Weights of a small transformer language model.
Training: a variant of Adam for these matrices, 532M tokens, 8111 steps.
Each number is 500 + 40 x the weight over the matrix's rms, rounded and kept within 0 to 999. Layers, rows and columns count from 0. Numbers have three digits each.

# o: layer 3 attention output (transposed), 256x256, rms 0.0545, rows 26-127,153-255, columns 96-127
# v: layer 3 attention value, 128x256, rms 0.0839, rows 26-127, columns 96-127
# gate: layer 3 MLP gate, 1280x256, rms 0.0986, rows 0-17, columns 96-127
# up: layer 3 MLP up, 1280x256, rms 0.0937, rows 0-17, columns 96-127
# down: layer 3 MLP down (transposed), 1280x256, rms 0.0823, rows 0-16, columns 96-127
o153:484499510585597511478460585539512526492552508543520467435486465510518544424545482500487497513490
v26:475579576526477594467513472553517442533434481473512535515492579474521400485556508560579416516552
o26:503495420557500542427548489494448492499493496518435493513528454444530459438472492510545520578482
o154:524535461509500557543533496490472434530520473499500577529495512512540515546565481545533496595527
v27:476474446527539548478470501528489482571528539499460548537551461493501493539526534500516532435525
o27:496519512412461441534506529509497536482498495468408513527473467509466513461365508466481515497473
o155:527514458488496485513540476513562476496621467490496534495434517566564549490458616561469501521521
v28:584484493491471526492521557501487515524553480459432463515468587495545466488468533527469531483468
o28:477563441529549432438459511502471551475488472526513483513512482483503519501556457415516487483511
o156:452548504487518444610496515450575521508484531406536467494545472494526534566466500524485526447487
v29:479558500541451492465513500449519484505500467513448440542484486572527480420453476476584420501486
o29:472494485507522502493446497528515492452559445564494568496411470516569417489529522523567525583515
o157:485502482507534447485494576527474516488480411520463477507469498490521497421480427518590453499506
v30:537489577438499546521507529529509420516449411518529523495472539498404454565526555546515569475527
o30:468474500519501444494509491493495533476531446488532521529529472591542577562539483425580498517495
o158:483548550506534511537533461497568459468482555564517523494548508507529506498545507448464502551445
v31:480578542491509507430489581499497488489493500436495549501486504549529482460540497478544478507451
o31:526496492502567481432471457511470399436481453474429488516569480498461571534472543495531514461486
o159:451491491546491434534479473533437578476471516534524392493487572504517549511533435485627472542474
v32:567475492534524581520534495505553465482524543517508473555539508446510527502521501467530435482545
o32:491507443536476483599496497452498419438519478483505549470535518464466474443461444471544479527534
o160:535495470536534472577508486519513493504534441460480480576487521501498481446478495474531544483477
v33:484494462477531598469472464440526439461495431516535473506537540472496572504502521489557502475547
o33:536435500564487473467535436486507500466457474488520520527479451441427532421506492459499568552551
o161:497456447552483468549556496507461452557469497519488514533537531531457479469471508487502448526556
v34:440481604496533419511548485466536492511468554387528491492486459525545431486443534485539447525500
o34:483506483498522481490550472472458432487424497521441506494524522522490506433478520490483497462442
o162:441521517475527470522495443483478481546450489490455458473477573439487516519476529480516525493471
v35:405455511455460509548428503525499405588496462524497550590417523477452489445567521496529536485478
o35:468532562512531531558473543478494482494584477577501496576561534514524605491496491508545515506484
o163:491444472530551482547441486544495488535568530550603544551499555504443622459529549552496458487474
v36:466462563458494573508488492453560459483515433462560555463480479482425485463467459522478490500537
o36:502475517517497535499545480470519488557541524458384421485533474509420520482471524514503495483553
o164:466442494488468515500541508496489442553505500474511455468513501504486488547435455507559502505535
v37:526508478510494479538466469468555538523479510485560484540546518540554536523473483457549505491505
o37:527516467456470500580430443509494529513451522452438465463508458526398480478445463479431501571529
o165:508513445506533535562445522494566521521546471423435501510465494458553465481440462498487510489459
v38:509581515474536542495463500430524445458461458457472441523454547439494419553559461467464462545477
o38:538518484467445536476485558551482465474500498493534571485459518511548547563465559516516458516517
o166:515558455473515542524550488462516422536395495527475579433538519496548483498492504489592482549537
v39:529492605544489495523429519532454451479477494565504551498520515496468528467547413483492427454499
o39:463529510480449452445573490573456489436502502545432458550499485551500454553540524545574509570435
o167:561468526516473535527522488567496483483496540478494466465526518569452503531587465518505471486474
v40:452560538490571543475492518535554546519530478593467569503509553540508491505507488535496472516516
o40:525529564552469483423526487495533514493470463552456474531519447457493507459482473478455502482491
o168:445447509491499499491501513497482545537443497546509518531510602506460502570509479502544439500511
v41:462509530488516459474466527447482474540495525560459524567544511461609552499457479470584517513547
o41:509531552459469504598473489493490534558447440545553524531512528541584490477489542497475521506470
o169:508494475499491462547554489456531498546482565473519478513514476507480525375494534483545507544536
v42:489516468511511466416507512432438498497478454498524578447554566569491569445477493510436544459473
o42:510527506493527502482425407559572501481557493512507538562469517541516492560547508481487504487529
o170:452522532499582511547510445552449475487621460519451463509562501509538424511502443427453470479502
v43:483423507493499501495519565494505520510516485466484443545506505525498394491512611525520554557581
o43:502539476511519494454550501491478520526512528594450477435511463491506533472533485543508455516499
o171:537495489525559511520449513438543433523506495481513512479533438473470535616531631550509483488546
v44:502553513547525516501490573495599483472441531459528460440508482490522537516474612464457434448445
o44:374427502482479526552521523506543517504482589449524511503514495487385542434533503514494450469503
o172:443520519521543513531594518475564459518433538514457533481516450530536388572535568528539524451473
v45:436542510565473457458525582498581472486500523528527451568452519537611536502552422464469468448508
o45:481484543531518516523495522556553490471520465522519520541504489426492535449523502489483590441519
o173:523464461509524485559486507435573539521479557490485506526516491548461476500527502595472480432509
v46:567541499556437508454450458524471541519481520559493441524532445492455513481458459476493475477528
o46:421487517471476516553462478477509539504471519542477464489502435521450490498499538582541505516483
o174:528554521515540530562485526486483486495521456447492474490565488506530464570518544507473558506449
v47:490446435510502460527499523485435509503575463480578522528552562519527460515466533489559439460449
o47:513560515444417523479463471476549520530486494579532567501432532515441512510530519484476519488545
o175:506519486544535454514475543518528546488584505489493496482514550487455517422516555463507536464536
v48:501454503496456445498514462504510510542452479535530497490486586508533528519528433488451521546490
o48:492502537501529504521465556475511575532530508475444518502513519530505479486478526516454446489516
o176:439545525477507483528448481476532531485510530526569459464540516447481542500533456497510451509452
v49:505437527481460561571456465442544483462512504467458464535446491540506480500466462424525447543531
o49:576477496496492475575515497512510505534554447489578515540500587524498566524445520508474517470512
o177:557572459433465467486473503513491451523541436445430446535549478532494556543500528483550563486468
v50:454529527443502484476466501531471522448528524471526518598547495470468433458547488472448469522482
o50:608579484526467474493480524498462417510426537512563477510528458515575479478496496475525547504517
o178:563527552478467509480437506502440578465480522556551443475474523551457482434515486450471472556375
v51:520522475570494511530556473527479486492468484525515483528558495520512497458487448455522473527431
o51:488553447530511489493495488489422459538479495482544532528478497567505529567555494467460398548523
o179:483512489475425523535494431458449437492511521454521444499478453494469527530529478455586534526477
v52:513468456518491459426454549478513533535461531543478500491565569454416548463544516503427488452506
o52:446547523481454513600467498488513469483489550515441546458416523581460391571489523594466449520436
o180:492443486508456478492536534546535594495558560514518561445502543528536494531487554494437412471446
v53:567498546523451576464588511490472545567500488536533512504476527522456487500576536455523463470503
o53:419506604498512454512529506432589442446521496496503499505519450530424540531476496485487584467439
o181:493570527557483473519495439475542442430476518462482502559469536479499502505522526498536543494467
v54:468515529559552470498452490480537492460468535537427540533449515510479462507492548479537524414457
o54:419495528501443514464445489526545528480483488527514511525483554507502525500492488575492537453493
o182:522543515526471453498491494495530602465465493560450538472558494532526510555534544522524508519470
v55:461484472433564518528589493441474490455442476513517530484467461526563516552523478526569444476558
o55:525498481469571491494535449521524492508516528502508507489527568449501504446473507550552511451488
o183:505484490459544487559477506515478482559462469638491562411478570473504511457506467462521507510465
v56:472474479474472534549579541551506518536479509550481445582474402536479476496497492463420489510506
o56:556406383532596433496522426582517550455503464481594525490500504533568549540510502434514417534544
o184:478464462530607554530543490547532434476461498527532549511513509569442505485511521486437487550555
v57:567504532496548504569502445508507444511542563530500499475497519536460565487488517463473491522508
o57:480509540496500465537568526524550503540460532531516493457561429486446548447501491477539547446468
o185:570553527472491525548442433491479566492471499505489505560580522450473500551496502466522530453519
v58:481489477502494452432466566618460551520504545507540555495507542526486492458471498535426556501506
o58:577512456515541535516444509487471555572520466474500497485461482479549543544546528530490468518609
o186:468424542529461500500501519532442539461521472507551528499451441502514531525470521520483466499528
v59:580580558473531480518603440516478469581546540468525445552517472484614552446504477581563408472529
o59:467536459540479490508476504522473466523520460497543536517500527473462385548467501510508483491518
o187:479448540521435507553456467545490599528542539421495498529420552536469514474455456536508513520512
v60:515491502474504521555456526550495542538469547499424512405525510530466506510462474489532601514508
o60:492473452521496456582497503473564537528500474446520559500525518507462543524475507461474514477516
o188:468525499524520483469458502503471495468485532568467541554548507435479515523501568486475564539534
v61:618446501491499539512505512478507495448504506511542501493548495555395449432555424455464538384501
o61:459531515481533485536517453536471525450479494466500506526477456563521527518415561488484529500474
o189:490569556450455483466478484471485512428473463505528527465519478552492529517488494508456529478457
v62:465452527503540529556550481529539535505570504507520504553466544524550504473465493457505446536579
o62:458484486516508500516504459446500472530523542480483484454497476512400489505486444505461562522560
o190:528527549509557532522487430481459436515509472539503489526515502451532541524525453502475499461480
v63:531504580498507568510487475509511415444466481474431409468460474533428532518599523514464455535483
o63:535537541448520468413537532608484436443529491576532473541505445472502548436520439523512533462440
o191:563525386475503468475523462489462442515475503540472527584530510479573510543528538526438465456501
v64:511412500520500493535462447488470465566467460498475486528538508574507532515554495487532519482430
o64:509467551444540510561384444548557484466567452518512573496461485576475528562488495471535460536518
o192:456563515522507515499494473560497449521586419544480498471569484580545532517509508499548507485509
v65:455515552528505483502568536566475515518498477495454514512496541528498445550493493489503470459562
o65:470541515484490505448518519537503482459515436579443473526489406499468518491503505449490625537513
o193:391516534526536463560509486489564508514479505512501503489485519516505484508464592528461489577480
v66:537517537467490428466443455445510489463529554540482495426542500390488439468500467579472524534494
o66:519483460588498519424556485536459483452471433511445523444524441448592458476493484546565516521471
o194:504511476440506604442509465495520470461450456479559557476501533483585457503535415521443495546467
v67:526530547487529523480467472522479495447488487507488556533474515531514530581571460517541545516473
o67:577477541543553474453488468548460529462412412456544470513488431516562544530536472449497466474544
o195:482474508517509536494496536457501470497452499511489469497565484467545488463542486480534507530522
v68:450454493461505448501540472501477478525497480535509512425507492579504517511426504531447557537468
o68:587489547526465468524496507508500497591486479463518516511523569518467491564554517459450523486488
o196:511477571533499457540436519513503506488460502511442461538486522465440488491460505482517502444476
v69:474498529536459504449531456526493469455532527522515576454487565454475457494531520564526429435500
o69:534515502509509469507490474482490449502433565543430461444507562475528446443433481485489493462410
o197:527543486543592514455511540534527464493496537451479471498509572506510471461463515507492574500518
v70:531502545435483551544434498419490428526511514497591549495485449428503503497544456544490482518482
o70:520476489496476519495508448472473393462577458450489549491479506482499490482518486545519561439527
o198:546509607470440505441526434551459416506531452536565533458533503450513476447462498530443437472556
v71:503503505470540514526470540482483506498486512545481433473591495499439508444504467478426459496509
o71:477531431518455487511509473496525574520483472489502456534480479444435480455588520510485497488510
o199:461460462531478430508448468445502483524592524496556483524481506507500501546534552546415439430448
v72:498436470515479507536544491502482558556540483532457502484494506572469472444510394489429538509489
o72:479502503480557468504492483551464510503504509437642530502477584530454533582519501464489508574490
o200:464539489480568520457476524538546522499499515482515471456531585462452485546500482524455544483471
v73:508578539456394527506450546523476468482468543514496446461585524553497479488517465564559553580500
o73:471461473474513521472539486567569530455514502552432482474483298463538511395456565463511547531554
o201:517495521479477534530511520537505495484500436417484523538544384573434516511491485424533492513476
v74:583474439576570483443525435503477538501476499493501460496481535539486487518500545475441511541467
o74:533547494495432477461503480528522561536432435491489559528485448493482495532528454446488431525491
o202:533561545482416470506560448499480486442456528475549444537495450542535482507581483541509422535556
v75:539532466408443588530514450496509502539516513449532508533407511512489446510514564488524483455594
o75:523471522471544506540411456542564559466481481480467484534506457475453522485494576460451547433525
o203:504536521500499517509484456488472453534512534415505537465496566489502470421532492496512568553519
v76:435470602497505553547508495525507540487505547492487505502489414478507436518464520457483533482465
o76:568463435505505438501487456535526558586475592383553531523500524514502598488494525465537435494465
o204:497525529453548499452469560489521473509509536584505541518501440449492520474417505543444537522526
v77:538508590496559530547547509566528500487428544504518561487582455508479448521524540489511519573524
o77:488493488495478453474547519529452455495556442396582503488552588499494509447521472492481454563469
o205:480568506499528491512478469471497451540517477504489476459511532461439506546524526559499544542476
v78:582395442536541468513462492447567447454547547487544475450410558520478473530485492542528461545498
o78:452467540496508547572565563452511535441485524529506557479525528454479548515475501443523543424485
o206:514550507448541503570493502476445491506540445504436488536525529456494492479554459485493537444534
v79:538522569501549532520416527488514518491517430476535497498497485498477413533494550540471547533511
o79:594446485541509470488503441535476440440510459503435509511501460476500538435473478472519500556471
o207:508522382523503465493529517568526495465517473437496508485459487510486493533548488513538516558505
v80:517411519527467563559581419468446558478504535536467518410544485528478493477515491535519521460541
o80:475478488452524512489481531553583569534494533453501512525542502510461470525500542448468440507475
o208:528537491525522458425490505508501425516468518488485519499526489501476499477484484464542536492482
v81:543466512493500518428564464517532527484500529522593441523484536497498446447463454527500444498541
o81:487480486523491469429523580446460576533488460554444442457539567467590438512467477572484493496519
o209:559487470511428512489557539532412501484486529474544500544445496473535516466447448565553497491546
v82:480508490504564486540443495558438425509487466554579518490481506445516455540570448444520543410456
o82:478473475471493472457507485507471464509610473483506523440409547570502496487514523507589490528550
o210:522495536509537494525517525513495394458503496528526526491535570450516485442571497462538473528542
v83:480557498472487519512505458455450496460473506457526491476440534419526472566497542469508536478505
o83:529462490423513453457488475530483559557499442445503488498478509480531558512545442511527508493527
o211:506552390544527470535546472485518460547524480418418549449523462522495486473528563511508497477481
v84:474502473500475546467446553514477491543471490515462556545501569475478456551545469430545463467522
o84:513530503579479540484451509428474399469519430499495444515530445476503497497501455500513533584486
o212:496469444521470470510479492468495436505482510493492502494496456505514526504521491486516523515456
v85:464525557434544469506422481460551458484483523477487496568507513484530534527441495485419562492500
o85:479461435515527521590488375535518410445486470418531507504532481560502545439515507526489491453485
o213:505478512511486546477539436569471513509471504493534466539518455532455452473493475465479541520483
v86:421432501510452584594458441507505526465530451525509497566532445528478467559461484509530474584587
o86:509552513441534468536503521441542535492524589599434419541526479491505515423482458438441572549511
o214:508579480509563512485489540445457424507457468555518483517529516511400557525471524434493524491542
v87:481460483519492459454444521532579449507528450451506466471506499539462441495487547591492511521460
o87:548517601511463496550467555510480475440471505633465542461498461472506511419425548455488538481413
o215:552496524513522406511499569458437479450487507546461526539555461528522501520411561474486493456457
v88:536559504427582494488455503466496523500508459539489511461541507551498474454524493511459564528487
o88:458456438487468562575495468538484513539495541476539577556494438474441494485469543453521464507518
o216:476508501503513555515514477482504531513520491523549527495484508491540547380557441476496488533502
v89:501578514427498537464494431465490477465514479549566522464509531492482485512566465497493475503439
o89:472476533613519483439544517497468431518525468446496449542586509454548526428473524475529509434515
o217:497508601469517554493503473533495509518437512516580521547512558455538451503542442484528502537459
v90:497473440449551485486564477533514510520521432439457530536399473482414521532533541492525499509548
o90:518532497525506510482537463487535451456464490520450458513529439485419549434551451489517536532490
o218:492437460507494467475500439520544591475451485507450519518487448495481484570496513512452518425457
v91:551487559453524514539514520562468524479488529519561494523484437569443570554479448590508527555502
o91:498536510538483510471549479461519518498501512534480519508528507478596531506562576455451530466511
o219:481443476479437475492485488546417554472525520538523454545477501521405618475482460501509505498500
v92:455518464498481527454497559463489500470531453560476474431473525492430561529510517406530434488479
o92:524503437472565497572513495528462511447516490397519531586509494535455544565458484479569520521460
o220:481464447505526462517539519529517570472472508563440538490465483501548455435530471473613476511453
v93:522505545436527457435552492509495527552402543422526516540508516558481521463499501563482488448519
o93:497521531515477513447574531436483526516465423553491536480550502461465495566514487495531435534525
o221:486421550464462525521588490466450458489463575534533531560508480524477518504448504590535395520526
v94:528526498418443502594545541561456454544502509476515478628574613508512483464529445495599540521447
o94:550557409512517408414525525536430508495456499561524432513477478481605496523548532425520463581548
o222:512525447439437467536464506472395428494507532474513439498509514442540518465479458455493476454512
v95:552593519538520495482533468551521448475479479552448472549599492517515474500467502464499449516470
o95:521464481478473427492536469499522527540373496515487470510518444456532444424491509520414470513428
o223:521528501537464455500480560454520523531429469522538521512548504506546500529465514476489493496504
v96:529511477545492497440581535564563520498532504561498562512442504577453535530545441568462498523469
o96:471468549527486477466532509510488446455451436544510492468513491471501504497513468495482555466475
o224:514531526586471505516530477486524508486470501479502468465454526535393498482481518491552556525508
v97:451531447521532497437494579486559507462533549500511464472512522556490534574490454415512510494521
o97:515538476464505562512501515475557533448505535420437487469517474463490497470434514408541488504531
o225:440447480473499496536498465485490591513495486521518436521480416493493488515510485465561510500524
v98:541458529477423518463496481529529490440529549434473406517443440529521461480504576517489520536494
o98:474468421435493476635421475516548559528456510517528516452456531519516533597541545535486447416489
o226:520531486536462514505479531465545472473492520521546476490507432498486517560494529564514547544534
v99:517562502442408500564458544499499469450488541489500464461485476519517446519428488513478482533500
o99:501511497508494482535496502515467514592479494507489473502504418495564512556504532499462512442517
o227:479472518517482591511467500408510492520431547539489524477512452526510490585507457500510560578513
v100:518550503548514494537550487504529555489526448510508565545516506508556514493526559566521570475590
o100:536536560512494445468525490542455484449449505454455540461450414498582515391429523445459522530553
o228:474595480507547475529477478470555515451538482428447530460444467495507482413523550512478515554515
v101:558537468470531419545513507480531492452518410438491475448505486465508502480476532530512549446488
o101:470545604455491429461564532548474519526533453492448530435444467526547493506546478556532508498488
o229:451466426469481444580503466417558523517465520434466519487544449493563523532483529440491513500509
v102:511439561489465511520471525434554424498446515500444482502540470510469432436432548493500495503523
o102:517497473532452470521520487507446494492526453557433525493527510576474538492552488513524499454487
o230:458479479482576437468514523542488454513493503556370565507546438528509478558474579519453533493469
v103:493520433560456514524467467476468483417554470564502501539556526541455555513516511506510525434472
o103:482551588399477488562451547531482514452470478490527523547423545523551523541519539522439467480504
o231:540613536533478476494518532448474475470530448545493541441535448517540447500536607563448482472490
v104:469488491569575519510465500494528519526562550518532520500496520462497535482446518488484466505461
o104:438489488496552580569478519510528578528509551519521485559513463543382427548463556434514433551453
o232:533472493548535583488507514519532561489551505453524477537492509512501491539542466540473511535509
v105:481477504429517479499504558550493535537606476598483488513546552547451525483443463466579496501522
o105:493484445568494548463505439461518587467536528575453462544433419484504443539478480403502491589483
o233:486409447483505516486458485523460554484515498516520493546467512498455527470508450457452445496463
v106:457435474513461458528472524478546458579494525472527585509535552515441482521517547572480457507551
o106:539464477485471443434551511439540497435470503576395474456486430448525470428529426471514547565513
o234:462430465536515516517456475511507572533455484463498468527502526545464493516555491423571469479507
v107:503524493538456532462568583525487494470497525453567423516574537454544476564517488415542505574459
o107:496482480550572478531467528503485481517527430460577562473537497572570559533455512520516499445557
o235:480517457464475539559528499426522448501478483520510517458437448453616507524419486501540497505572
v108:496485482506501533488535485436472521492537426568502491503487413535491555540532568491520532443505
o108:491501564529531592529552491497489553491512543490566504575551488464517494460454464498490497492491
o236:508560466544530478525548551522550504489617511462516513530499457497517504483499567563468526490556
v109:465449510517492537473535543508458494470555491488474531490538493495428501479489467468453563515544
o109:450516539493453459537470534492521505502501513484575472484532558509419472483494530468499540557474
o237:513520541528473440535471555508476462505468506485497497554579513430507522478451502471466550481541
v110:497428522452459552474513400430499482448530484518519485445444516452480511506476511531585464494489
o110:555528550512477538561492469555583552548464598483524509499513546507510488485508528531518493516505
o238:558513492567488556485526541483470483483514496476497506496540510553460521507424482464497568521548
v111:528509449560479540538496480571481469468473463513417451484460410496532568479559545435507571504473
o111:589559529469535472500498503514519549484532540534549465514421487467473503504552484481600502548477
o239:496459453434467481454497494499542514484485517435497553611521477510487541531513601583426539446490
v112:457463456531533551498492452526411571510524485544512474529502597552396537494589498539442458557470
o112:477474479406549486483480539572499582509507547447516552483462536477557512596521544520511436514492
o240:542544488492537599424535517596482474498498574502547519524480545512488527492551538581531499555545
v113:491500566495457464427495501500481510484477525504512460525491540505455449514498491465448493488574
o113:475463553470453515463494485503441443482506411497483577455494496556538481585481441485534550462414
o241:594513437535500553512509484560544528498525525418460565538523498549513488502539519508475479488492
v114:564476537452509421507509541569537515542478494507515475559540497584535532494515549500467592464507
o114:486492550576527481458523431490445482431546436516478516407529459512557497393560479538471476485528
o242:497503527487513470536465455536525575484596463490549450543531461498482529423543502529442495513469
v115:543534494467545549451555442467519477526490554472504484464534478526501442559428513475497487444516
o115:485555491570485457476528518486463472477480475495533486501512565492614470481512439491501548498519
o243:476492517507590489509506578487445524462467493446508475568554521501513418502456473509466543502483
v116:541536508522524544533479460515482505505573535501525471569422474494479483482516571514462486547534
o116:542494470478512476538524447556467444534460526512464476467489484477511473513529507531483522462496
o244:585554542524491519553508418534513512471562521390513504506482535448518482540563565551505536575526
v117:588441493521548422537534454529470590487465487536526588469518449585456514541500531521522502505476
o117:458485592461496523481484462448469553492485500508458451435557524543551506592517493523428469482487
o245:473562570523432526488508453499494546457507478481502449488492487452599494534539520464481454463423
v118:418501411477484456462507508535473522463604526498565536486454480452591544491501425503515530523549
o118:475487525566595573505461537516475551550523500408510510513554544448569498548505505484513454494483
o246:415459511487578472490466565498531536525508493521563456482525449455548483461436470490502548511421
v119:483515488547496405555477411533483463487504486512510539533473523534440484549495444517512457508469
o119:554550410492515489461512491553512484470473519532429517482457529431599500523516472456493554512448
o247:529531501491473556495469478555516545492486526482534486481489508533469538534488436542507547540471
v120:506520482513574575500533546566509500495509501539483504546480427510474476533557420493517512591545
o120:465483500502529401454483505527502520499498460463516537469447460546475517499511555536525543495502
o248:455472533501508517509428525442456560513461450533519500473484495481526508486503489560419520524423
v121:546493444598462448479443399496456450566472427537526514464477469469535486420444538581531455481458
o121:466544544546467524456489506458498499550550487560491495547478437489519473444558483514513532535520
o249:516525540531443552510462521471526491503539465488495532523490522542462478487515483479443555519543
v122:507477482458520528456422528549478462483499444488459548486473523522474464460456512554435457587530
o122:458567529520479501494502533509458449528516521534455555440543533478527475469570519551574502477442
o250:555509490460448448495464491455468536510548551535505427481499485540426500658460559504513557528497
v123:426476526547570450410534503466502475532541511512548456494525547505521466501509559451529441436483
o123:493485526528487511471542523518518535437548461423506489529510486491451539521478503521531526511539
o251:415479502520555512462570567579541590488552527504516488419448562475500510467545459486509493481494
v124:461589498421513500478515549544538427582501416506482502544424529496534503513515456526508458469442
o124:524513520610505475449516471489477471473514495564482446475503483411559493368496463523513515483490
o252:542508473496490425547469516537482550459584503480526486497483479524528515548477538515446475431450
v125:471548518512539464558552550462444518476550457418532480506474527542488548528429538545481483506439
o125:448569453471507572453514535518516588553463561492509486500481528457457464549554581487414478496499
o253:504491513514473492489458490527503644498504549374489427502404463568418521466458450488517523505566
v126:539518453435476452524487484372543446439508456472453469563544538474540496509509553423499439442519
o126:618532421515441508545547485534472463469447512503483486492496480458555481543454411494543518510455
o254:543551463462471470468490451500570488473458535492516536464552490469594534499506519516512503507539
v127:516551544482525539488478430466499457497518585441477484530537445471499528492515529521470468560510
o127:487454518467501429523536499479511427477448476495492482536542444488493551409476465470527493385457
o255:501512595495516503473468461532476483493507508491512479494496498468409505422519490537487545475463
gate0:469463586496495599533506550463510599579480457519486453416554459493481500496499525542519447495528
up0:451491594540539473532521455524445552525452426497505494447546452523500544569535506520469527503468
down0:534466551592485488546526488432435422404548508467527450445486552516403450569558526474484478432496
gate1:417428514514438583535477490492517476516467490560552546482515545516453473485556471481521464448438
up1:491473490463508505486562513525473478479440529426540505497514429519558480472590494456484498496534
down1:485552537495430501459522543495483514508543567503468508528560533416488498475464501521465497451514
gate2:380446559442593614509552460555575610454555602640620482496512566484439409381420520569495562406395
up2:418463591359583486579517538585533570484477547595534528611360538373445428423430508533487569360423
down2:476438544477564551487524468544490594473498479504497449515464544446508470422467462538496501439367
gate3:484472589543493514433496498497447529440455499585578509475429581444528475462537503542457502487455
up3:557511511486475456495499520489449492530445465475445465503497516464433536457485472440515489445445
down3:445546479443492508472590560549480516504573537473484489503531531528538533518550477469493490521418
gate4:509512516455472507473498453537449541474448491531545417493544519526511457474490485498515546433502
up4:578547414475447570485512581517482499531463501478498505509516409454461521510532447479511545513507
down4:525469467547509484483539529513569540511537511410480524565530445525477482520494542473474456620579
gate5:495555488443520421489568506552537531458501484456507456509460519517517474492495462526446541514456
up5:488456423496612497465538518521510531460552524538549481457531474467444487505483509480469648567480
down5:449476485472477480557508473569525485505558521544367448440508523425491512448500493501562474477548
gate6:539472545413489478481561583573426526488543482494556515465487445456527480545520470573518525498453
up6:566492500476494495557447508500454459506509507450511540514512468479527503506463460553523514530574
down6:497461555473475515519497485544485474494504459542484527525527475534495518409503483484509523447545
gate7:519479477516538476470479517559436535461562559504518405580477517471542546537469459546517499536517
up7:520439558479558485472449547537490506418503488495511527398475552540469504513441499520504554507458
down7:583434484539436472511475470546481595449535479543480480484454546543452463438478485555442449557523
gate8:529497546534504532445447481495475531473487550522494501520474488478537476445470498450437543554516
up8:461451505495496486437534528578533482435509462567458474448539516483538512423456464500509485521433
down8:500507493580517523449501509545559534524482493429495458545530484426463538530558499561494520502530
gate9:529507521488511562511598525501538568517509531486458495561485472533548507449449494495498436457544
up9:544539444489547486517526440544556445504533458493534465504500507485457513480484486441582442462500
down9:510487570500498566546485510551490398568501456516551472513558434504461536569482586537504544450581
gate10:493417536461530510499518580509463519491500493556468504446543456496441492543507507488428558550523
up10:599560483553478437566486559498450463504505534546498519479464511464536488476477462481533482543440
down10:448486557505476504550528521503519541473516467514506433547476524450449474437532516496455499539497
gate11:452469452560501456529488552484593519476528547511474560521475536475573463494479536572529518478477
up11:464492424466525453548489503525510595448509535497520504500549540523423462535437461498455410455560
down11:507497498516460446418465578545523524576564466459564518534494510471438491522515469484459503526468
gate12:450465538457446540475498566470498520562539523574520454516488458502498466530513457477495503499512
up12:511570489500483542475545540481466537549447449507528504528458502590496459527529472497535456512518
down12:547513493528480559547511506559423518463483448567539485536503537561523526537577528508464456540500
gate13:422510531554508475497495433480489527440461540444497569442448504529553538551585437502506492459481
up13:467489494423440511418525510488484577523516451508496491525506479432543509594529505539574489572490
down13:494527459475461512507447580475568537550526457497551514578479482551507493520481548480507511481533
gate14:496553515558543497569444498556465481439554503558625519483432586455514545500501520460521559473510
up14:520486527555433566453567459485509511460494480497478499533512555536444499538493532478514513555465
down14:544460505485487493511516461482561454447448487434493467466516468476536444454414537520503480428467
gate15:548437526487508504471440527549502581599524538527493491453410482541520498497484427534448514535460
up15:469533555431492483527553486527550481460487477485455569518447462536578508585450517473526490515501
down15:440554445480503458513513485575530448494459500569475504469459455543516541420432446475475525501435
gate16:547428486492538476526530522532555506534459520549530479528491531518502459504479546532506521605461
up16:546477507536462538495528505540515470475561440486511525553401433546532454516510510533474501583541
down16:480551566571514497506514536504478491483544529556525516553561451550487414524529504475547539502495
gate17:561553519502559473481507484526595493523460562461432484583520507521432505432496465482508421527435
up17:581457506503491501540511486458477503505605556491446517520408494436484542499495463449575554464501